config = dict(
    head_dim=64,
    norm_eps=1e-06,
    extras=['capped logits'],
    init_std_qkv=0.0179,
    init_std_up=0.0179,
    max_seq_len=512,
    doc_mask=True,
    train_tokens=491900000,
)
Each number is 128 + 32 x the weight over its row's rms, rounded and kept within 0 to 255. Layers, rows and columns count from 0. Numbers have three digits each. The size before them is the row's rms in percent of the matrix's.

# o: layer 5 attention output (transposed), 448x448, rms 0.148, rows 88-127, columns 224-335
# v: layer 5 attention value, 448x448, rms 0.0524, rows 89-127, columns 224-335
# q: layer 5 attention query, 448x448, rms 0.0461, rows 128-148, columns 224-335
# k: layer 5 attention key, 448x448, rms 0.0474, rows 128-147, columns 224-335
o88 102:045115171074132094124201165143131159156097078111159099151145116092190153123138085121111076127112141205213164194129144030069081135183103131096216090134098097084099125161085159121158179155075144136151173090118135147055106121108171154195133099125179105069128116155084166135141102190132116113138121168159138214069095155109126109104108133148
v89 100:137171117112107153094141179080146133094182140108122124117117124109149157134106133093130115114114104190082142157151157139144116126142122127125143143157137161068166157115124106139121151124156104075087123151098133127145119102164120124169113131092112141136120104065137122106199144133096129140125171102125154129114138134139178120150116115114
o89 101:121028101112132097096184176119058085128163101151105082135140121125186109103146097143143122136116091105102132195105161093154094130123126192094095140137097083138161094120069132149166090152120155083164136131123154082157186110131133147140167066156132115134096072135167151095176151043117093196106130143096107121149155099125083168139089101210
v90 097:187105123149111148134130075149109107085125103112086125136130138183122072151165125109205095135129119183122076121105106110145010174155177150191144160110160139093149152103108167107187116217155131104183114142102150137103154159157149119168129143171180098125102124156140132134095156092155161074103069120105158106117112168047166160096148135131
o90 099:076114146132080101103079060134184112078102072103157122105081123037132121135178125159111127147110143201144109173116127148171131121133145149128080132109139054141156090074116120193146094138125098217173086119074089111081098116101147131106125142108154154196129154093142143110103143138092199143122085062150091173130135146108148142136164170140
v91 100:121133126141113102138148157152181121078132103168160136145146127118143141143176113177108155196188128129125055208129119119120101145154136078126170142179109098127132136117132151155129116118115164106122085113107134161154141109151124214159093117122115130148126130134147190131045143091163083062121174140143062144151123156145101115093100181129
o91 094:139147170157133055135112124166157156162101085139096152123133145113084077131196121170099146159189118085160102082146121093133139131169160077176129110174139107133190117176099134121094126071127152139146166150145137139145167163154168199095143129114114099114142131105100140103118096118082119111138112107146112145150095161082101098132138105082
v92 099:144107109148105148146105073150141175136144151138117115149151096123158174152058164097131189066181124110129227092132116122158121134163152104170126080099133168213145160131130159157122139150055116149124119139100189153096143120120110103116123137163147152124149115080112168115056101096147089129143127130158137142126116113156150115179104128074
o92 099:113093108112109154118078126164096137200136139143120117056159111209121147165122047145134115101107095113149078149134175111106093104119138142124138171121086113146169089135104144216163059141122154138150091124114129152147100183132146117135126121118113196099123182091084146145117137150150138135063117179141134135143205146139154071131164122081
v93 094:100123155148102122159106141116168100092125128120098144207165096105147166144101108134139104114182125132159077125133110160140113153155107112160131146098067100150102133178154141141142114113145127148063121081117197077122135181101201095159061154204076121145166096182149078114127056132078117178196116161111141145110140093113180134058159155115
o93 100:174142109123109191167101106137099115202131059135115111116155124031136085091141126173070157184189094116087085142113167135098120172152162138173206123106165115116163152166088176074161121125085086069136149116121102175153175123129117138158165119121147119136065179108160106131101164104141174161162112137099116130151152111147124128120188103112
v94 096:170194168152096066097111082175147109105106130162108181135094112094109122145157115115124167117090130146126116136174178163170130170088115099165167010144128109112129101113158093100141119109124125117094137122132137103161168171137087172145120070101108139127122085125129145109219113166182200134126130134129133137150104101109154175150067089178
o94 093:099153110092100131170109133120076106122151100139138105074128122060160107114168120129124128094118160095185141151093090117079132162158141134129148132096181171096166088065113156110092097138162113112115142101155166162129101136097122192135114189103182065165116182171140165134126123101130180199154089115059086132103090157116065130077081085134
v95 096:117120098140108153110152090091145095081192134135144151215161098094188148112140128140103128118122151105127137148157103157121135129044163096107162081099173114068134114101113153115114180128147071141102107095168111114122101079152120137154147132131082140116092104132077121123086172106187082114103150149123115085138094071109177126145103083157
o95 097:062149188122102048141105184117080122112175171114114169164157187121084100100151080122063192134139135073163125168107138068139161168131143156103151135133097172146173154165156071151142111119100118137153105172141118098087166099166153142108189143055093152130127158136113192083105153160098099177129093185181099111102189186174090102198103080127
v96 100:134196122131150147175169105103085118156138129110161081122133120127143112143145136122140181184120117167152160121140074125121171178141176156109119188163119110118114167170078127134134050171121107139102141134162138119124115152126122145147083113136140123138068154134113072135036141085103188138194092200155087085170121139155137110121140147091
o96 103:117166107138152172172153109139110122160109062181138101093151131069149124126130115141186199212093116088159128132061106100186069082095128193114144113093154096124180130149147135164117181124160118159129148129165136123125126105160039189163117148145104184112152125138104107119130093134099173081095141168132157163086065166131142190105085150092
v97 107:097153120101164145174118194111148075097080098224131104106118149172081153134145122137127147077140118115081155097162188158121188185126122153150104155099170117142119149134136142145118049148098064163146109131121097116152137082121036124127114132155145138185168131105155139138110103118079060134123122148137108124098142128170128132121129129120
o97 100:100146161119086186110105135129110157156128143158172100156124114138187144141103151123105112141111122127126164184087111100150041129082142125165145144100118136152170116140129137168144133062144142142116175161118099116100173171127109093138142087150136119094168106103190153155155111170141096168136100161102118141130162089090137175116161125125
v98 093:155141121091168093103154161095195097170139154115134149144129154088191095171133115143162142078104121147141154114128137130067082107140137111091073120085110134156161125101209121142114146130183128148145182129141122114138108120150097143118137116142178114135107176129107158138090142134102084110126077118134111126088215105171090131088107135088
o98 101:177137171132135115137117148111200140081078156124100088138135178090157118087144126103144159077104164091120173081107119193186115156146152198108073135170106150133180136175123090203112117128160147091154082122094096119138123150196123127133095105181127083139125115181124160152174103129188145158141087110150152107085149100103169143137129132105
v99 093:093137171105148142122160064119167187138179133148101130141094100124119081146102092154180094168128070113171137106089153123192108103103140092150169124138133149130107123168108129115150122085133104127033096064096127143141137147067158101126078080179086174113152086097128167118088149118125127107140121151097162134102157136113108096152095130105
o99 102:091114184162117127168111055206135157140113118089124106099138124048156101120148113094135141138128197152172113140092197129155150135087132110181136100142105079136172134123125083185112141173101167097092137050087118113127077072170058104207128098101146095118114086137043149129102136138203146106150086124115167225162117163129081130117142081070
v100 094:125115143098151137124085170158080174079141125106160142137143135134171093105135134115097160093160091074166113193121147163052113108123125108112112146117096134069134145157076170172181112094106139129142139075122138148149085131097109115120088116110175134094141092099154089159084115103122044086109122127107154101107095111116116119161127197144
o100 103:132130174130125133138124088061141085129202206176091112146145100148126157128126095127118197127112104114124132127083139137136139171152116039141132137129113142134138071174168124105129113179128177106189141139110130086062166067168096154087081096094146095095124146172133119143123142111105120082071088135126075128166127170125135121215128154112
v101 100:157146143107134145140151172085099116151152185129102088109101134124163129063158096163116121101131119071163099074103112107135097131162108141101096168104106146094159154122073156150139140162120193121116142051089092142107132168165133115077092128138172152105103133133154134126116118140095178159127153132136166115102105118135057134154103115103
o101 102:111171167100123068094140118134088120136101132182174102166176071114157142111105105128141136139085135085147114137137099155174162120164062102155091047192071132107104105142122084168160065162121102141162088115076142170145102134129074124107133140127150076172108191138111130135041128154173179134144113152072104135091118135134116101119117127134
v102 096:179097175120151084143138128150156174100122159144088167136134118130111136137163166099158141124168099094116105149110151110186115145083118088150092120171102142187170134131074146151152118145084170182125103115123146125123206154147152136103071110133124076131154094165154154157119118051159110183103201149155133159152166144141179079139129121148
o102 098:104152123074189162137097140120140136107148093071086132107120111107150142155154091098112123204129158115086162138182100176198104108068118078102152083163141084131125158166100150120176141137086121130148102113148097207084139107082098122124122166150117160145169164086097111198143092157101123107097168151092128130170136137112121145125086126147
v103 093:111105157132167150160161151064086110163112122143168137157088120105107154104119129094110120222184090137118079079118092118135173118160203124117136119158167085161112122157091129158116108057140191115141100119107138076119145126123179152102127077159154097154214126169123109139123101138102087073123104136112131110095095103120080123161105142082
o103 101:134141143182079101047131104141135121102136149145096152180138163023107146154124134174202126128088094157099049096100099114165129210157130191141105134132131097088135114202175149146140110092119134128155169117119163082093104138166165148132130152157094132116133151122097143119071130074152146131166141145063115169134109118122089113098104157111
v104 103:162133075132134099099124087116092160133125100151167159150107148077107178158170189078130108179129123134178159181153161115100151114097154077182109152148166147170084164160092122136120072134141129076092143133123131134117135165079122145094115126139131135095131173107079104093144176136147210124094126181063143107149085089113178128136122117139
o104 101:153073075096100153169104078155076125139112158140144122144145147128117131093176096108110198126175104086134119126117121120096130147127151105102128128112136151164139092036105125148123154084132115155179147098125161094098128136092150174107151128180179103121130120136076103144166155064153110064154102109127099118115179108153130056091117127080
v105 103:128182151211067143118147146144079128121167122114113093087129098089194109100107120199175106135096068022125072118107206157128115126125153119171130128204122114141094141114122094153156113133140120124073124144144097143171045178106128137131076148092131132136167161106136122157089174169094137152142112132178158093163128058106164107064107145192
o105 105:179100047110109121142152064144101085104105196117080066076137121086048133120105175118079113215122215169134102082141055124113202091142135224142123173086103085207156113081167126100160143132059163126092154098107077135140098119163125150141112166132107134160053145126126085183100146110108177123094131118099115135178115106125146146119101134129
v106 101:142128140058104058163116171137137168172208113122046144133155146159067083153098064123103123114095130056064177084131134135191079095101113122117148088150114146166131106176154115123191144136149138118123171148160049166123163114150083133093137136119146090117119077132106104112120131095128124095158136104132142130161095184109069136143141105159
o106 098:116125155095194104083179174101116136100132075098067121123038009113162157171145081134185144099119171094133147184094116111106138058117100115124049123163141106147099104121130128144154127150139189113114116106090115163191176132206125135087136156106115095163156159116153163144156145092162158083076155113153198193122143133119082080167179098164
v107 100:147103166106094136111107103098152110081077115148093099069106126126126075147109150125117103140152147131120145095136118142177075133126101115143134063163117111159101135081005147125113120137128170115099122131120140100129134069130127122105137138117131130097101158176182126161090089132096071144116127213113155096153128092126099064110145160156
o107 101:094144122121115138149127139139142087116082135158110150126186170098093137155133093094148154073158124170055111111101151174116142077122105140105164162136151073134147128165172088096160098155032127093146142082102132086160114188064110179143072123144114103128121162119169193202079095084163132131118188158091116128131103106067170100109162142114
v108 105:133127123156119123140088112112126132143122138108090155131135119107128164126175105127121106119127101122127144152146144134050108197130119162074135143138142098006078179109174170080114116187156128158108141090129156167178120141078113122201118117129178115157064145191152181094130136107085191143211168125109113111101128127102139166064092118106
o108 102:140141184126081114170106158181089178145134126136161116149120061088148144126148096138114102144149074140185097162149163125148126152103088186110146151063131137140116087093142077134144141106116147226129158167116113087136178116193104107188105110107156147149116072101138115118127163183120161127132086116145179117131096145168085185200177130070
v109 098:120108180031176103121114141143169156161074117156128128154122123195163101107133150218092080085182169087111117095103066111105148100129065102126130103123125101208110135182113116107127087165082175152089109124120157114164134097109160058122181166107098114099143160187104180101142138158122103154080143158102142134138104153102114090082138154068
o109 102:074142105127143186137073112107171175143188122143166161131094157039114085180072169127187128129122163142088136147122121120156130083138097165147128089089085137114080150164124157139158201167103051219138110093138178109152169091104190174095151107110141149104154173128111153124183096145105071115135124145157135135158132071145099114126093168155
v110 098:137117099062109163215108124147137076166129127071121146180122158111164101094095118240062122150120164173184082139166146140091083117118156097145138127130135161109081121128186137144175132129149158104115126124110183067126118086143120169155098125076122146156159168156132167143104156152113047106077100142105099135126136147125152147093147181145
o110 098:121096135088098133124142044152157129121139148207178128108098085067124145176140153164099117139124114120067135156095143108163123123138112104185155132105137123170171147129135100198088114113118138107117090136151123077083148121100162119157100164143135133130107159158120132158149112117132107154084091167162110147133160128151127152112154133115
v111 104:128104148174153153188181148177116124152173119100148140099104123114120119148115142137080133107124157118101148160144118098078171075040207108161156113196204155127133163117158132113140137112129132175103116089131133144083089100103133126104095095149144114112126182172121107162141102167144157164133113150109162131175138161106087122089110123122
o111 103:131106151101118115143146084076133148108142152102090095093130167084122202145149099084162179118142187110132165099083156070078176155168110099116124115108088163168108092141128115170093158139208084172069095126146158104127115140101094114164160111139141065187126112150105111121103093140095176168155041129117085104134170211119102149072106124137
v112 099:120080092145059118151142202121141092128131113113160107178110107131074072145127107053122148102175113095063180128127175147155091133120087096158135148089162135105165139108126113122218097145103116143117134116143141127092108166134112068119113132129147103129135120138093155145164115081078119163133122101109142097085188070165090125077123119082
o112 088:112130136124157113129059134095155110150134177135119108094141078102136119121170086105152118098138168152126158126087129096159051111094153071096095122118141155092181150168169116148165129143146117081129115144128110125117136162086131112131129148119155138108120165168087155063091145163116089079139099111143184198181200103123186134107126124107
v113 098:158089183058152117074126182038141103137095164131097088114196107123090116108139144145096125109209097104175154075117094179127186106088142168113183137104095145161129175151118143149082105107132116170146172126106104077071195170132150103122146132111167123180147159119119093111110106099149099105062142105146151145125072137141119175124183113136
o113 096:117119079149152120148095111119137164124180059085110117144170131122146140126126176130109154180108129083066121117108112128090116147111139175140072051142174151079143091122085169136125126203106191187128122074121122124142158172119118124110172117075138176111076155158145162192091085101151105173195125123084156166181046111152078213129138116062
v114 101:132185164113059141089108150132105166153120147105105105111163122129120116141076152117104073170112101158123064152145139111162104078139127149156104185139064125110133135121166138151133083131133154145153103116125102152094098167102116150152136111126103169155088112144143148068107140174122040097083086185175164158169142123160170147110086154155
o114 099:124127120042077107106121115159226112089096139150084118142144169073107082194126155136148120156131132111095119141185137153105116096155107111156153176120125159133137136098171191188113095114104177134154122140153122106076150111069107143176168148135134092107131156092113187179100139135176084102106156089078162091111144073103070097086102188127
v115 102:171165105110167100095116131118102106134093117110099121115173123134158102107125168193214131172102099124113207126137167114115156096175135095116154187113167084185186083120121116116093110123081147126157128184146149137122160148168133146150116115077112124118140140210126065083184177094127130133153164136119114123122202149125157173152129074130
o115 103:171101072140144078118144114168133185140131161127180158113112117141134142161144187108167114181072089096161139123141114139170103109108142181069116151153140185136103108124109127119130108164180129073106128103168094074165105113085126126128134115113173084158060102130149138134166128144122100099149138130150086176135065109094114178133148200121
v116 104:087120150121159101079077113113078164112116094127120125119129135137098158122137108091189191106124122141138172095095128092225098148149118136086135110094148107052135090109198149120144140035161123133092138148145129152094172159138171103157141126112117095161139142191145144088174112141131151086057128165127081103172168124155099214116120117146
o116 096:208111094149156111136082127109128107099139193130107114159070130145077123120137073096135085148173112112167152203143087115064153184113132126149118156137148134143127136092139107113124149116164138077136178086156092113080092188166136146101129111111214123168095168192134097109112133100103121163146128086145065123089154102156145123141166136093
v117 106:179082166112177101132117082048142143102111153175107148158108100147158119130110060109172067109194168058131147122113115151164115126119112094148177074140070125179045176094203152122169131198115116134152140145158104126154164147103112089106127118119128088143143109127166139077133158117148145116068155148167101093153179167062147143109140112121
o117 096:173107097134143105122124098135150193118197109075094108143122101121085119173078131079087124136145156101096081157155095109102152142107136221071173115161156170149103169146106139099175189132099143184190136051102171150132181128096123077108156131124154147110102131157132106117109188128126145098194094144131119173181158112094109121118157100101
v118 098:141140197119153147111123181088129211072140137091185142129098128085094112103083169108078082094114079119176166119139104199094158140126129140187086144125089134099130133115157083071132146052101157084119134084111163076160135114078062113141165100091137133110184130183151165137107138108155174150216122129164133134121151076112144120133157134144
o118 096:125140146113139127125141107152113120137158118161107138125176135125150068173094138147089113148215104162164098109067095117126159144133058106151130095121072083091134153121218133106149136137220148093107156083152105139173150137123104143152117118097140127143117163088142115156073154179141113135115094157078157084043181152119114151136166089146
v119 110:037099136138145134137137146101150184091145129135162130075115117161119156150158087212171090121086125149162083071134160125180144127075123164102130100120131115111187137123117085106146163162123151197127130138123163110133134138135193107152148157153185136124084072185090112185000128149115096195041103131102130116127123108187145121075155142101
o119 113:113142096100117153164088092134158103123108089109110177108114120092109108105070106115055109126150072100141074095156171175134116159029126076113150109096135157163145100142093158128129125090117163129136104140161148124113119076184138056098091165061145080175123124146137089106101138180108153121098111135121196104156134123133114112115165117126
v120 103:182101117170128068135162086142096143109207128081155122174119160124131131103176122186093128159118102187153051067136043115124141089096176134160141156087129088076142120145144083127115141047157121146126177057137051124124088122080155130138132137129133079160068140126083128102069126123095107094116134109136137141123147135143121089220123163147
o120 096:166076144116119111150140177172163119031163151110119181176157080098118113144105083120076095146099135121107091145119184126113105121130113000130133134114151167079114163169121145153154108095159197076155139134116156070131108103123145146124120140039132107189120097111129078144128162133180134111110130099094118092078158153127118086143138129196
v121 097:119093155128129223083136036115117096013153157101063100115114170189080074095185171109139074131127132119124135136092160127162161153145103152128147111119102098177135125067104145131185133131110160137122130180138093108137099139102151110164151170082124126135136159095162155166120175083026157125116174080157114129163080132104124096112164097093
o121 097:162092084117135094099131160109092100131092072122093156155112117160170138149098094098119065115077101125135209100170053104151120108164114225152099171090082086123095128133129136088134036139135106122084108121114154169100153102113161095121154152079087146080111126138117149135093156136099122113109196152106147144152178188137160157154120074143
v122 091:169151085181168085109145138118145161152160095127156114110128163169129108142184098062140137121131169103167132087151112121077137155172137112167075206159125152109118130113068126098112069207108157091125150126153068163166133168121153132134147113118121123105170078117148120117128191178134186134184083147110176159176089106122134094170163137162
o122 093:083131198110069169128131140051140126130172165095118151159106051049133136105136133107130099138082151103114156149117150142075124088161152192170178094100137134123126116068149094132179150110163091120126149124090159163106106115146085117182099120098106204109202147128164154176132091128130097119171149161163091088100075076121142108160130145123
v123 096:121162111138173221165162166184128188186158114083166107124096121116190112149091099178121101148143176136120107096137134152150137161113134119121115143111137115160117067157112096112098071143170130161151101074115156125169142107109205133134115120120073134185097132162161043072095177118134109157160138115146157162116084142125177121177118110100
o123 097:194071111126181114082121120181143128099123147123113132129185082029100134152082116154160111177104136138190138117117114054119072157085139154128129072114141143126166156103094085092176189148137163143116117098184127111100100092081156101199138134165118094071141096117163153137136099121187143091132139140125108140141116175082161119161136134091
v124 098:120083122110149106116162096089147129180182089140119096092092123146155143183137142172142092145157120101123096071101116115098209125134129145114118114132117103152138169112169112149143140160158079154136144116121130108112128085119102149141103073135130151088206092111091146081135106172095167107121147114099103131131165147081162091056182153126
o124 095:020107191153186081155114197145193142094156097134091154163154168151158146091104145121100184156152123116172145149084178111178122127138131130144200134158117118155219139082138162179132149113137065077171164141092088136117167120152090079150105147162146161079108125168159144141120087098117120161146080045213137052173155154133121130110164140125
v125 098:169093097108124172171167087166118118153133166134146122128130107171061145177137142081208140146113120154159180135171135150104071106200092101132104105146177172082153169131109091115132149125149128123137148070138147081142101150112181122114194155136132140147103122142105037115086187124180133150146134129090117142149127144123098185147126108129
o125 097:116146129141153128076110120086141153108147111205102139082097119049123143113109143150087148166144108142102181195069151116084104155138142041184173131126135131116089085107079146148092121102160147112145110188081190160124141109135130138106188135120166098174114170172141120143120175091072124136164079139141131191074147137116155133144179118154
v126 102:095171128108165156142191079173122108125120122196163091107126115121136113140127143112114207146136128121078110128128146119129099064142109097141135171136160160203129127149139180103139135121099068149089137150168155123142095103123044114084135185125133117138156167109115148171151108074129177056157122100085107168148152091138099139102164105078
o126 095:103119130111131130096145114118148126150107109131133106074113125145167135142126140161192115163146145193175123139082159118108085070115127158094104150131101135105053168139077147105096103127140119159079137117177122148171070177171166085156151176086114119142071129126087122121091092167134143171108204146097156181144113104155137107168109190112
v127 101:116153136095149134087086180125122114148077148102148122172131140144099141100076151116198110158105074189114013120125126130170178182099026124102164105168125087138163128126202150141079136049115183077121130137167134126123155127165081061114166130088103137149148191191151141155068129102128116197120137124115128113115144105161092129048149214125
o127 100:115103121163137100167120134182121097128165132123141144104116134140129121139078169188229110118101127129085126109141132140148100144097153173081139105155152109107081163105152100112071193124123133129096165146081070079132136085181122111133144137124136115157166135163130148123198114118091143167158115119057115157157136099125113136102178084149
q128 077:087089074156133098134088157137142105148158136105145199092113137134054128075150146117178122144111191166150077118097121076115147163075135096104115146139154150132128126166108105159161086115153114130118186113110041098139119155139122104136162148134113141117018180154153116158128093091152146083129181090129144087142060146123134188111112142099
k128 072:177137072115131084079150077129133087095146126102152117108116111126190169114122114044131063095106165070143091105152124200176082107145114124153148200109122115122116104079152125109088167077054129117149125161160199150126142099124158170129142131128137116106126091126074092117156161135134075181173192120142107123174133132110081106107205201140
q129 072:149153104060128144091089151109177170138165108084112176172131099108086104119109136135180130113124124147079108173175140126138140139102094150077136123118123132149166110148106098140127146146112180132144135126106106146121081111162121090162115123217157150135097073099151078123121121179128139132164117158167185103147134081159133083158156219127
k129 067:139100108126137125155144092093129153173062164158180078072117121177143115130089067142108138169102136064167142096115128121120161130077173132157176140131128148099157110126120160095113129173123060142147098130195154132117181092135120160107116151167101115114158127121095111156114152120151072108122176110095078096062073183121192176158084147153
q130 075:104163175103089165138118196205142214111126155167137143172182147117144090106139128131151115132134160151176142131061116098083135138048116201112099089082150112126145085079152130159181139100110124133142117111096162159234107149112119090058123054025075154154160107112176162145174110126176146145123158180089155096152092140162093110127136065120
k130 069:108111107163157117119056109100123134134112128127104090095147093143138145184107113195154129154047138086100127131172106152094156079120129126095181104115080133159128218063167145088092108152126137141102119184132113140122105128111088151119120161117138074116127156140136163164148088162122143112079189101135183117075174084102189135153131099177
q131 082:133088077166111160180101095114093173124155097147120086158085099182133142092133091157129190117101134159090094151118114137172096105116136147154104117091112144179068137140110097157124138105143142120138161124119111161128077100132117205083099115114182105102027087107093128140160125184164102108090105110104128134087099128185099110118126101076
k131 080:091191144162147110097159131118084120174196109155104159171111140059082121124093134087099089092191087127115152135141156133130144117182122113136145075149100093129158160136171166134120109112075100139166102083096117100147162158079146086125107122099148154164091139103168137085086155155112090103118165129153188144219160131101127115109147079159
q132 078:103135113119086125127108147160114141126081151168168135144153169149098103151098150108163071156079099040157131069139125147116090107076108157135155129135173138140136172136194144164090162121089094082150093143131123119147164160120106082078032172068150144154129081124158224120151148152119110143149166113098173135123110098084087128131161075128
k132 072:136092159163150180125126163144159113137142123091169123115146130106103117102202104116126105176135124199077147115113108174129120149075114090075159182097121134135086098093117123121083135146144151148116149169099121141128127096143097104138136108112169147177132111130195145147108158118117174098093117160127076130138101147193131160146172120148
q133 083:125139162130103129152122155130149108065106151109161128173153126143123149109071117137185076096094080083103146100095161130092102137105136156150142099068103102130146109042073123170097153116095080132146116133101154146128135141142135123109129103095127096134106165103135119154167192190149129144136147117100143119121128160126088118144113024074
k133 082:091183136165171131146152179151109127163126144155139098137114140187042123116158121174035086096145094162156135119139113112156131075192115096100128209126140184131143109156139132134102136149125153112131125155134144072118149115123096161081102210139133151139184150140102086188091128146102138112069128159097094134119144156098161085133115138164
q134 076:138088128125105120091110140147151089137142132086090125126120120100167106104091141146142113098203224094112135118131168116144090137119080098165105068133095081087152127154097127096163113141111136076193182165090105124129167119145142141135156147172151124132163157175200127100030148161121198135102083139115114120094137123171166147126161183114
k134 080:192100089076105106155123120123097192118137143149083137100153154172127117194171084169141218143114208081131085196147120101137140118087143131101133174255119114103157152117159109141175133122166106138160135141164119096074098119116135137152122100137118087146179121132152054154165109097122082073166124109152100128182096111133072124116066108143
q135 083:100124106107121149171098107134156166125124146135153072163131163123092167107119119101148076128193083127113155085085115135117103072152149136147129109069128149162133133144160105121160138105123114085132052133135168145146176137096114092110114107081155178126101134140160156133143164138188104189133159143134134133098148132157050090162147047137
k135 083:166174132139127162108134105174131074104140105108169118148151107131149101168193129150119104086166044184082133090080095131132160125175160153136178218151107112135100085140116156141114131122096139140050162125089150148063119129112125130121093170112169151143052116108110140125118122179115126211121094126121096084167137164132165124072142100118
q136 080:163065117125144092102057157118160158152172103068076139111077175132106145136129147112147152072211133156136157131083152119144148140119151115124110193095168114106145080119112128108164091138133122193139119118143170120134108100144166157111142074131144165149108159077156071117079161081121154135134075108121106175128138147096159082102082149100
k136 076:123104138092132093078125118120162106132109134112081092135111081110109159128088084146129148119080093131117161111108182114110116147149135212106136141137121137108140135120093119109101086050100144127116118173073113173113107166135165075128134148094117159103105137099170113144097179164128051100119189112093089110129103137146183051090162071133
q137 078:145133130129124141106188157140171000178112124124069145144139143115107153143119179076149178080084149116129103096112205136111099050105153113160122140122111114113164110099114131113118085157119153062157194109092086152167211103114158095179135108114156160083165124103161166179103159110125091117225150091179117147133079178116100107069094109113
k137 081:108122104140153129132113089120132151121151125103084148140138093132125173102125112132102134113113083130108064146082175187119151119144123050064176101162111144119133127145179150157172102123104111078159171158114117126139115128124087110137118114082157119164121090122130137084156165145111113142060117075124125105150137105109197095132116067117
q138 083:118125172128115135138086153109131206133155099071076144241101136159109112135139127149127130140105099149100132132048116124133131131192121162072130099177145135113177104122100128110201166100170166161137137123145083136054151171138089135130103142116185091152141148170066134136117158165148086099095113125086109128195139119060096154156116141132
k138 086:072152156091155144082197076121131136125126110102160081146140057151041128157160129108100144139069098122144097137162113109054124150156112135103114069127145199146145127204158112107099140141125115099112100060118141052147201180114129093119145156173123081160131152150127141105086131145072117107138117115107109081082118153157092105117118091102
q139 083:102098102150163135128132088133134074133101117079125104082127127111182132122172138125153152180095177122212126127124166159128117126201152108090135097192164121112154143105075083146155137142156111130149116070146083122119138125106170174153141110152111148119136166133136167119180140094101133148158103142170108151134093120133138130134121179076
k139 087:137069095080152109121145156104155155091130108119142163120106128128092149101065100134140107063098173100176086148123131105106136108079116139133104104172126119124156134129140115113171147135113148166185130112114130164133130109144130154132146107140080144105224129159096137083058080117120129119151124144130119136147112104115085168139164171113
q140 082:112060088123163121117123117097129170139107112131103110064120185101164170091116154075195103202082198052159123128132129124182131192189144147160098116094148089136134138099124145137180131170124150133127194145117170117139152131173147160139100110154104194129168153137097073126186063189152129145121112085179146138125155096145133153110138178158
k140 087:160097098099165122090148126174217125151119177107057161128152164087165107112086094128144114058123159158154100121146146114107131164144111122095113155173055127128167118111165117135187130109172103110155167168075155154121108086123153111152088109154162099147194123134151165066111090064126156056126135129153145135135146049165123094110149126095
q141 078:176113133116111083179148130115103151157081134134130129127172098164116121114068157124127159219104203066137119129115096129124166152140160194153141160127154100163109096064082136123113153140128129141143117125170128114136121096094109213094145126147143144196164143196063151090148102093080146098150104141090145130154140130176089172135120115129
k141 087:149140150032111164143101099082112132133181127150080131123127151138124098144102063150154152188147209103109175111147182122100141092221151173176083113150164147093144120151043105117201125133169159171171119120164121109136123059138194148150143140118124106137078142079166080183123116092165147130184163164160109126151077121120176143182137111114
q142 097:126109168141145144196124191165055151133114173076126140186146127103156160128094154147106123181128108060126101106080104145126157183137127206145080161138157160206130106132122127136164173164093064142108115124118096141150148120148126124093120063143147156080039151132118147131159123108192112132079173148124144125128114092153084155133166091139
k142 093:146123168191145146095118109138149081130103116142148102112107112096107103122186117093124146099139083142146090120122116120092125170146119121161148118091100128098136108106178110107053131148115149171110089119160161134143125151076119175128169163150099124075112117127137123092138134219076101111055172106142131147135112167097156107113130077124
q143 091:056173118156071154139121126138158181120066138166173203188136097120143117079110110086093110157123096136122107120119133178188130149072111139168139139137100136134150095175145106107076164116130122102107072143119153109143105126143114133086155131152200128194052111113130143166115131157196082125148153145090144105107148127169143127112141045149
k143 090:151197092168092164097125171131123085146077081134122159081100194148066085147141134128067132121119136103126176176134136178136101152146133154211054133116159130096092151148147136140117131185152118094069141095147097121168179116093123104090173165145107139113139150110097169087132166141111114157124127102190148125176128181069123109139117183172
q144 090:108130086102147150167132108102177111167121113167114128185135120140113136152121103154127153059107083193123147153120103103131145107137180106162112118127124159148050093146161139142072187137139124094178156078150138090101147162113168131132110133100159132066079149176162111113124189132135127109113127106104099154082121140103101081135094074096
k144 090:126148129152115078125127135177090144117158084131180141166135087168115140109121164114101077176064099137115152118154119154134112124050111083088131082147136141164097121130143091153105147099099138079097053142074115072133157124131091077090143103154138133168074110159098151133132154151133177136141116084122128141206163125114143181116121177093
q145 097:095101134094063119130228179100114158128147132123096168145114098132123123162126174128088135158122150097053142121116072139138154154145185130130140084132153109105114113147137078110171080123162132178118123135112094105140189141137191119112131124146105131156157132119164132111109176138121061114091073092126160157098137101150067141120149150131
k145 093:077152155176135163106119203149174172161156135138133132141166146151056103106156146082198101171160138170101126093076160094130127130156126144151111148081154125149096158121119114127110132147099138151127106061129134127146125112178073111135103156156133135080159119106073145174152099229139083126105106179127152136135152133135111078118133102187
q146 093:161107110090083138109149091160152158138158140138060106118072185122119064135144144125120161138100176161115111104107082134114148088132122135129130130140158098144160120148085133131124108091159114123154126145189144129079087172132137103138105138208108136144150135163106108105116111117123111110179073115151112114165132082160125166052109140091
k146 096:116182088100208085132090159179141114159139126161146112117122138130112074111160144100172072068154110167105129112091122143070158106170170149114154144123109140119082100157151136172139145105125110119066124123104092183101071145115121094101121144108113073147096174118146123091111160133184178234082171175101143124123200122120125077121072085109
q147 094:128126135123108100129131122154148211152150185104137185145117101092105141105184162111132144081102106130124101094175151130150130151145155159107114160151168088149141099121082131132105087130144109163106164172137078136168107144142108156122097160126100147166071160133160122077134127108093118087106141130150123172125104139142066190081141113088
k147 086:164114144132077148079138053148087161133148066149084130132111167085138048075158119178141117112119115152119159099117118080166150181092093129091085168108088154109168163138116092149065112153137169126106109108069099151132127191136137115121170117102125145106175161160141140186177153190131100101094176049157103125114139136139153123087133146154
q148 107:117127138186142090119128071100136077102123135133114138138139122125130104153182113098101088103117096160141107121102145149130085122114139170138125078108156101108054104124178146165106168144127163128071203132155135110094076093112173116151169097113124115136114118075115163128185128140089140153112177104119083141121129131092226150144187128158